From a checkpoint of a small transformer trained on Wikipedia.
Architecture: LayerNorm before each block, rotary positions, biases, untied embeddings, normalized queries and keys, attention and MLP in parallel.
Training: 141M tokens, 4790 steps.
Each number is 128 + 32 x the weight over its row's rms, rounded and kept within 0 to 255. Layers, rows and columns count from 0. Numbers have three digits each. The size before them is the row's rms in percent of the matrix's.

# layer 8 attention value, 64x64, rms 0.451, rows 18-35, columns 0-63
099:131112062133116202068123088123151186136112185074186136153080151157116139127137073171129098127137142131133099082080114136130115153093115122078132113113107071161169148157153096097071112141149107
106:161179109124142034140147135109144131149157129080099161160188149124074137117179123123107111102207116120143118130100161170158161210101129194122134124119150089141106106129130159144071138107154108
124:143122094185155124129141098119102135090079087163155118107103100082109053118085069108102160133157079120138173141222142087125075063102142123149118099118081106115167148123127163150141115148131141
089:168068153119153154113102140147108146150120098118131139106191175118139143156163073037142149094079069120122080147144119125097118082170123110133127064135115073106140103155084102151074122160094149
102:088069178072091120167077107121073126153087132134166171086194161094109110166101124166132123161130108126113164117070154060114106152173098134160104143140134144174122113108137105140168097128088092
109:172133138128179169146110084081172130088126094158135126141077104104108150094147141132108147180102097099097124125101092109106136123062178094054132131055145185152104113113156099152114163063106140
088:124142129083150160078157087178105180091185125130164184130118162162128132133159121129106105077184140105153148084078133123160174130164081147174086121110120188109166152143150075131130082092103101
113:161151085129129105088132075082101105080158059124118142126115080104124101142099083117154124102230145161062093125108117088103092131167128087126098143129123144097113191147117121120116090090083116
102:151175135165118138163102081158151144149198123082162148183060124091130099123163154123110119125122148111175097148162093136118118102204161130052108126098110207139143111108117139132107101171088118
099:144185137154119141085109136154135148100155112120062181154090120070144168142057094112153141154160099120078171136108159100112187108145160165120142082129135106071192150105142160180145166143104122
107:116131146131159129156097155080134141142130109139174104159203102194095102126128094138207158195066104104160155109106120204180111116104068122126127125096152130084160126089145105149149097131116120
099:142144122150098158098224122132124085116142185094163109068178093152117096113146150130085136155131129127104133181079128150091106147136152175135173123157082116117163082142104179175106127201136137
118:123156099141173161175148126124120161145153100159114179136094083172075122152130129110109152165158073076136109127111138135062132159164110168052092154154131124133103098098109152101088064095105193
080:131171153114099159103139086131164160157157148096165080137120189088131159136106052172121067128121132076127127131146157115096120195110144143102068133105106124079143155163100121155185116055125150
082:128094151128150170166042170102149100131116135137132084150077096113187198091152101158172118075104106163123140121154157122175132117173159090155150146148181112120161104109101055119141129123139165
111:102158097108129136118151101092191124172104151162152185138098142144089071094172094154118103177138134165118110122093133131060203168133156115099085171095189099144151156117157115121169138110165159
095:141103111111124107149150116107105097081127083163186157137096087097123076153068142128115085122082173090170144112116139128154127092099129121176094175106092146077160135137107212176079099134132180
090:112181156106198161141151114098138123127148159145070159106095115156151143122147070191146123099153113171131146116138131191163056148066102161125118123203121201122155117100160099114146110128126120
# layer 8 attention output (transposed), 64x64, rms 0.397, rows 18-35, columns 0-63
098:091124181116072102160184177103150082146152130126127158135126094078187059113154136088138145088092154073051151132122122150161100111115159146115127147086135160121100112140072070134124137118109173
087:103056118120130171135120142127081111114131134113119086071083051123152113125125178163133129133135199157114133175137118106101070137167149019145089118120141143138133120118151147148134140132097196
109:091146179132129115102074152147124099109167055124146084155164169133073175163135126070090104118086098165172096131055112139164170137115080196110116150145084152125111161149147093126140116132117121
094:081152118124100074136162097073108104147118085144050069156084123115070129114084146201122113110132114130189167098078125130105103152049110158095094117105131147137135120109147091096117112106122110
084:143165031155126075063147169167174105106148143153124075170149106143085125097123147074090127092093121123103116140175135169152140082072130149108117117129117112064154097085112168120102128139131115
081:073081141150089075124101152146069174134182130102082145118147116090127109151099147132147155097123145143142098164143091185130100093200149179152123112168123117088149137110158153084196127105190117
076:097090129155063124154117149114138039100100146104165129086104093147118137152143100141128133188114160130119083133201145180144085180055141102092179125136094090135114118119122133104144148188138155
099:113100146095181108114081104137125107115061135127095098062149152121058150149098160124120090153084130103145146136173138176164128130138101117107147121088125094142114044077120163156140181180154177
095:120077163119093132117161141102076147121108132134142135078130114128136176125120116150171101116153082111066096126065139121079120122096135134203184140212131120100089155147174112127113170067181138
087:134061125115128134134075112119144083128135124163152095134154146171078163085156191163100132144108121164185079156186118209184094103127100142122140214153095123165103110133113143118117129137116144
085:103108135170062145166135141182146150101121140131154154129095160106140122131157127108136212100152182141173112136145158065097138154120156197173089077196131102148089120143114085134127071134117097
093:151136138117177115180100131129151187152141142166093159185093147091134189159138144158148182105131091081178140049169154118163147138143131093143114112078159163121086144057128095101142126090115131
093:107094176079101066115122170090125086145154162096177108093145178087121170113119130173141137070109113157181128128116101126137124099119186141184163116124145098087199136160158117129122162140151065
076:159114125138154122155136129115121088106105116160113184123081083152159051138149173098144160091103145178096100142092111148168165016128147160160202105140150161153109119142129127136083149142149107
089:125109139127176089133124180108113146129151192119086144152153189066104111153114097085120099095135095118138112118085107084178122117137115121142081167059120093158103105169096130058066110127095086
116:127124134144097119159209100100100117113167081104115109190180110115161170140145108161166169114131110130167106068134128125100043171110175057183091121103120124096145136146105126170109098124126116
110:075106136121133176053136074130140150162131136146143071047079073146138080086112140107136056067143125143112123128074137149108081100142105136121130097126135146098183109130115178108129106105153148
100:135159125107196159106124111073133158204107129155154160154128137070091139105160141103130146168118043072119138080067144084115127106184121129128150147115134151149169122111159080116139113118111062
# layer 8 attention query, 64x64, rms 0.668, rows 32-63, columns 0-63
082:085158190138174124120104141165120184144176122142063097065106109129089142049174161200108133135132133088138139169139111136117164131148117077166111167089119137084151149126148122131122116067107151
096:140156107131187137068074134101143146183147139173149087154096160219114111079128146113100099171129194143153152122086156120087157150114067154101153144113109157078114104074150113134145119118105132
076:131145102116121131114117168061162110123105216158126121121065160113142091143111127114121118118064187094118140088112135070116105130136098154090099091129136132149045074075133072168101136149143137
090:152149176130077072127088140052148152174152130143140149130160139116089153105079135161150152110136112113146190132163150164085160141147122106152067157081145096096164106102157157099064088126179158
075:144150161169144141148123135139118146123162106123067118089123083210187129057185109077124088164148192147074139145123103146119129160146112133099131170108137083102151140135126112076210140131122123
078:151173092124138119091133124077111110150135161159165123196111131151131123156110143131177145126125202180161118091082165048096101128143152217122126091161133178140099102094131145148079100142107127
064:145111124138142104152165114156132141138103139148188188114178161105087105138121116132152125115153042173120101170078085194165049131128131070177146090113161137151142156143132171111138165124093106
108:134161140173109153137167107179046119056113119107158126155073097122141090180119179151130114134150113130125143083089101040199157127148176105131109088167161140141111130140158143124122129131116083
089:110094170139056057136165129130152086095133097127174167169126138112114096140142123139055136150130064162098103160093142144158123111135141140144117138081142157134122126169168102094143196195186125
133:140130081120094131126067102132122112177120201073156150170101137130082119144189130115079132184127092147081161181114098137127102128125137147078127140077142093163079152084142132091123155104172075
152:174122078105191151128183061136072135116131128125164179171163151127150151160114120136119143091152156090120135116103123150162103169102109134138166113164149098123069150098114126092083080099155038
089:137166118073090194102158109073078124130157164145117110172156114174143140109119121097096136093164154106127144169160062160067070175103096050133139122132124125100122141167158165161109165128130128
127:154104159151133078128096182063183160142148143118081071116117148109099138080137109134144134210097112097131123127108148120112160092090136144121096173079121088113120081087081150110156132176151195
077:106121110070125176111089123163098119131164097136135151153162093141076134168117168166128147101132125131154133093148124137067023121126119119160115105213126169119115177131143167132100063129077142
132:169159108152167141113051172141198154170092115134111132110117116117100123120101105137168164109139108141151192119071109110180199116107103067138114159089151108100123065133160126134117141074086141
118:098143131106121138142176118171090087106117139167140105101097093161133118143114128108129093127159133116158147073186097119103064164154141107126106164204114114101076139222154094167140081176101100
089:113141125064102124075115152151061095096110162111110135156184050153092143155115110160056110055152133162151146136152117124123115148149121148100154135129095149182137106143105095101105114211127103
140:099114124078108148131152130126134043132154131146184085120124137086094129158041155174093078165139146103134178132114157118173131134143141034145076161143126185139121130148143093132153143154101126
087:103056143144157181135113123180075115108133151062122063108050098109153131116134145142095128113123164130135140145075110148155060150158127125106119093166163162153056145141116144136099178156096135
091:136089126137125110108080162113143138071100078117083102134109177163158173134116116162171136136135169150119148074173182056104179138114100165145106123163169100150149106151173069081094152143101098
095:121141165120175145133185178179060163152134117112129185058102069178136124132154100142108131139084190131142107148102065138115119175110125099170077121137112128082103134156114156102152100138120079
091:125244168169105111112158098146110078083124140083109100163173110091160165124175126153152136079112130125109108140107118100153167176144104108047068119132106147136169102159133134133103137139110115
097:159108098163106164156215122148111142129084073128112124067189153116140115144134097092113114092130135123118082116148094139171146182153137075162158097085106085144177112128107080147138050125140099
100:101105164139128096116151119132171109128101119089085116144137179107103140120129119111139111074113113120132118086199189099125110137151176138103167133104140012153180130152100077092178122081167115
084:140142134122120154142097134149131123112110167130123061066119171130121110117141101158114118147111162083111082125061089128147130204144078090103076076083085113148041089143133093124172138149163114
092:118128123077112227129086133137124127132145155134151174074131142110103080067127141113091121147132062093188118112117111111114126086109124116190178144054123157146111118103156113141135077100121185
076:121112100129122104111119142109160126101143189149107151159128140137103128057157106094069130196139073120071158098105058176072089169116114087080157160085110113114150151073102134136135145142137168
093:091097117089173051139156115085126121127102166160141091195137166154084147133133124134140150117123098119121088098173180146158101129152180206123188135079167107143122104092149106096167110170113104
098:098087081122128130157106066074165073103140077164131157173120145079099163186111144157080154146121112169160157105170144134142103097193150084156161163139119094148137133120164142081123136153179156
122:101167112115144122123097142154193144125084167174162149169075093149079100104152148114191139147108104138152098113090099117133151106157074160104086154148135165075044117125154131174135115094097078
109:160160174122118065124133187089168138168078200169099120141161132129096105122144125121182130201130094142136099158132157174108135081156153136150123173064106097115085107116129137108175144082164140
098:144154149218091151117122129143122143137179147112143159088101137158140196099150063145123111165145213131131173144157108156112106169078058133128181136104155148112123164158152150163122111105166134
# layer 8 attention key, 64x64, rms 0.589, rows 32-63, columns 0-63
097:124127127113100127098103173085173124154061164150178113145128147121109094137130118134084121098104085128124121136072114029065060135132099133081100102094122105088057102147129099156136153145098131
100:122075181043120086119097100093142124134120116114166107147151142112092108150124137108093135144102123148153092128139174125138111034129178179099147113077119085102087098059142079079128105106130130
150:120105082120106109134144201069162121170088122127156126156158175101149065162100122094124150139134137157145131117104142039082065145142098155128092106104125131105108089138135029150146151123130144
079:145196135146139099166166153120152148090132154123089068127169086114171139122063114128122110125165106123140125162077085122130061174108159052138089140145073139157133156141097113173088108081112159
077:172226134174130153170115123171126107136105125146149112135156100085158133094099126099098101176130167122093106136081127183134169134102153122160143081146104089173163146071164196161088148112145130
168:109112095123158102119141220088170146186105111119148097153167184124145086130104149111146140124149159136167149136108147041101073167141097162142075083118138135092103086149145069173129131139132147
132:125132162110095146143122057166094129075150148107111164076104069124136162139158126148089121102093076092096118113175103186168158096109170061131157153125079095180152148136079179113113129115129130
099:088102108152168156155132146124174127112119142122132168097131160087161079123131097090162134090138139110089097135120149169135078188129107104096046090139102162110053091102088104197109166109139167
115:140109143128172119138110062132107119116140121159103076144110133123119153100126122152150158156131199140149110103145140141156129048105210192142141156116192125132116105066174203072138096120118146
089:153091141055148143156122176057100104153108099088160143219148150065138122130136122062110117148130072177081082149135121122136137163157143093144104119107149134120106153085077116094154134142129155
097:123144104159079135145174162095175074073187111119116153140192101104157123159148085165142139182081116112105078103094085148151119127146126075158142133108122127118136084188123177190109134174144135
079:139105114132129079130154134152153127125090132157151178156149128152137154188174086181121108134107086101120123091137144098132074141086159171153141069101186108179143075128187099170127179109190093
086:120148140142169126189053120098188128102120123116175143128123128140150085146112139134107124196145120103105181119117085077156123096158096113131090028077126136140072123162080127156173115151125143
095:124150105140099131167136120106127105136093128068159149093139136143132134136154083126108174106153111080133153137145105163131107157140105056145185058167140153156172138175016111166131165132175151
098:138125109138152120106130098055111131155104136148144107134116100143131108104132097059118153144108190144107119147080169169140116115118098180151157133072163209143169116087136188119058107104195107
094:149137099172138153116128132155142140151150221174163143152095103069123136129153107152146078126122135132117099095112130167153160117127126094064154054090180137113125102105028154161100128150153119
095:158081079141144109116092149150105100135173104079149118113060182119175143139117142109109131162130098112122183072115156152162125151085088181156058114115112117186141108128088110143175142172161076
095:110152108101080096156176143097098133180125099116130142102153099069201103096150139131038107088095157146088115129160151101142103148073097141092092111125079092172142123164151131158088156160109155
078:163132138091115112181137092124125101149085132123125080096168056168157163177115116177116144123133077140100086145174184100162113047156164158093137115099112112146158147088134125116088091146122067
102:120148093119110177131184146157149124163083146125122100102128145075192092138098144168137125125100154098122105151166105038153082171153089094086061112160107129176145141111099100185143157119142161
085:140127156101153061072147086159131059143163122208196198097108088134123137128139112086142102120154085142172118150121102138160115115130140165148144113136102157152108137075160161075070104129122143
103:093136127093154148135087091141156143114112150143186140137097131151162064106199129163146151083138164134180131087168142121134164113093099131091136146103185144160057094149150103162116063153091184
097:128113135149153145190095078091087154127086123147120089209131150163211131112119129139091118106135122204128103124117160094156150140180160160113127124167152081151129079112100074067148159135133126
103:123130090117203093153099185104165127170095140151165079101118109156071147080107103119145166102140172079073131127151118141129104130112148164124149080101107130098090113108160150103103106142026144
099:128134159137087107131132181127124116169125081140087135115163139087089173129114136120090123146097076139111180188115093142081122054066133133079165150101089126107194142186177092148129151121148165
099:160118150151143068165140076139124035140177154164147091148103116124094138120076181149110097064113164124107147187158184117128130088169171107083114151138136113120152141133176144097108157157147097
064:142143121129149109133150052106102123150136111078090155095100163092122144148201093148143120157131082119109135164131114178079128132147078065110148143086108060121171165170108098095138182096176154
101:145118135068148089129119120139135124119085164183142073204139160126100108129133173091189108115127154098123126140157154106156113089158153213116170109114169091148125070090121185114140063111116123
100:090137148173154133131117098163158141162127161091055122090076113147148139082116165063093130135142116132112120107136045076105118178113114088108131112123066106119155133165111117202060145116122144
095:149155127131159131083124120169116133117118091173135096101145167164150090130060106130141092105159109117146171065115179068129048153132136110128147123125152085158167068116148101111109095203075128
087:134072115106068095129137134154095122185132170149169145162194095177182118143200106087080142100140159130089136095152156118125093142135135165115138155101107119060121115156148144162155164155191128
094:143163174083142124130120046093155135139125163132148169169094118149080127107117186169120127126124192142133111091129137160103192098187139165100101121123113185074140101101189146136124079101089116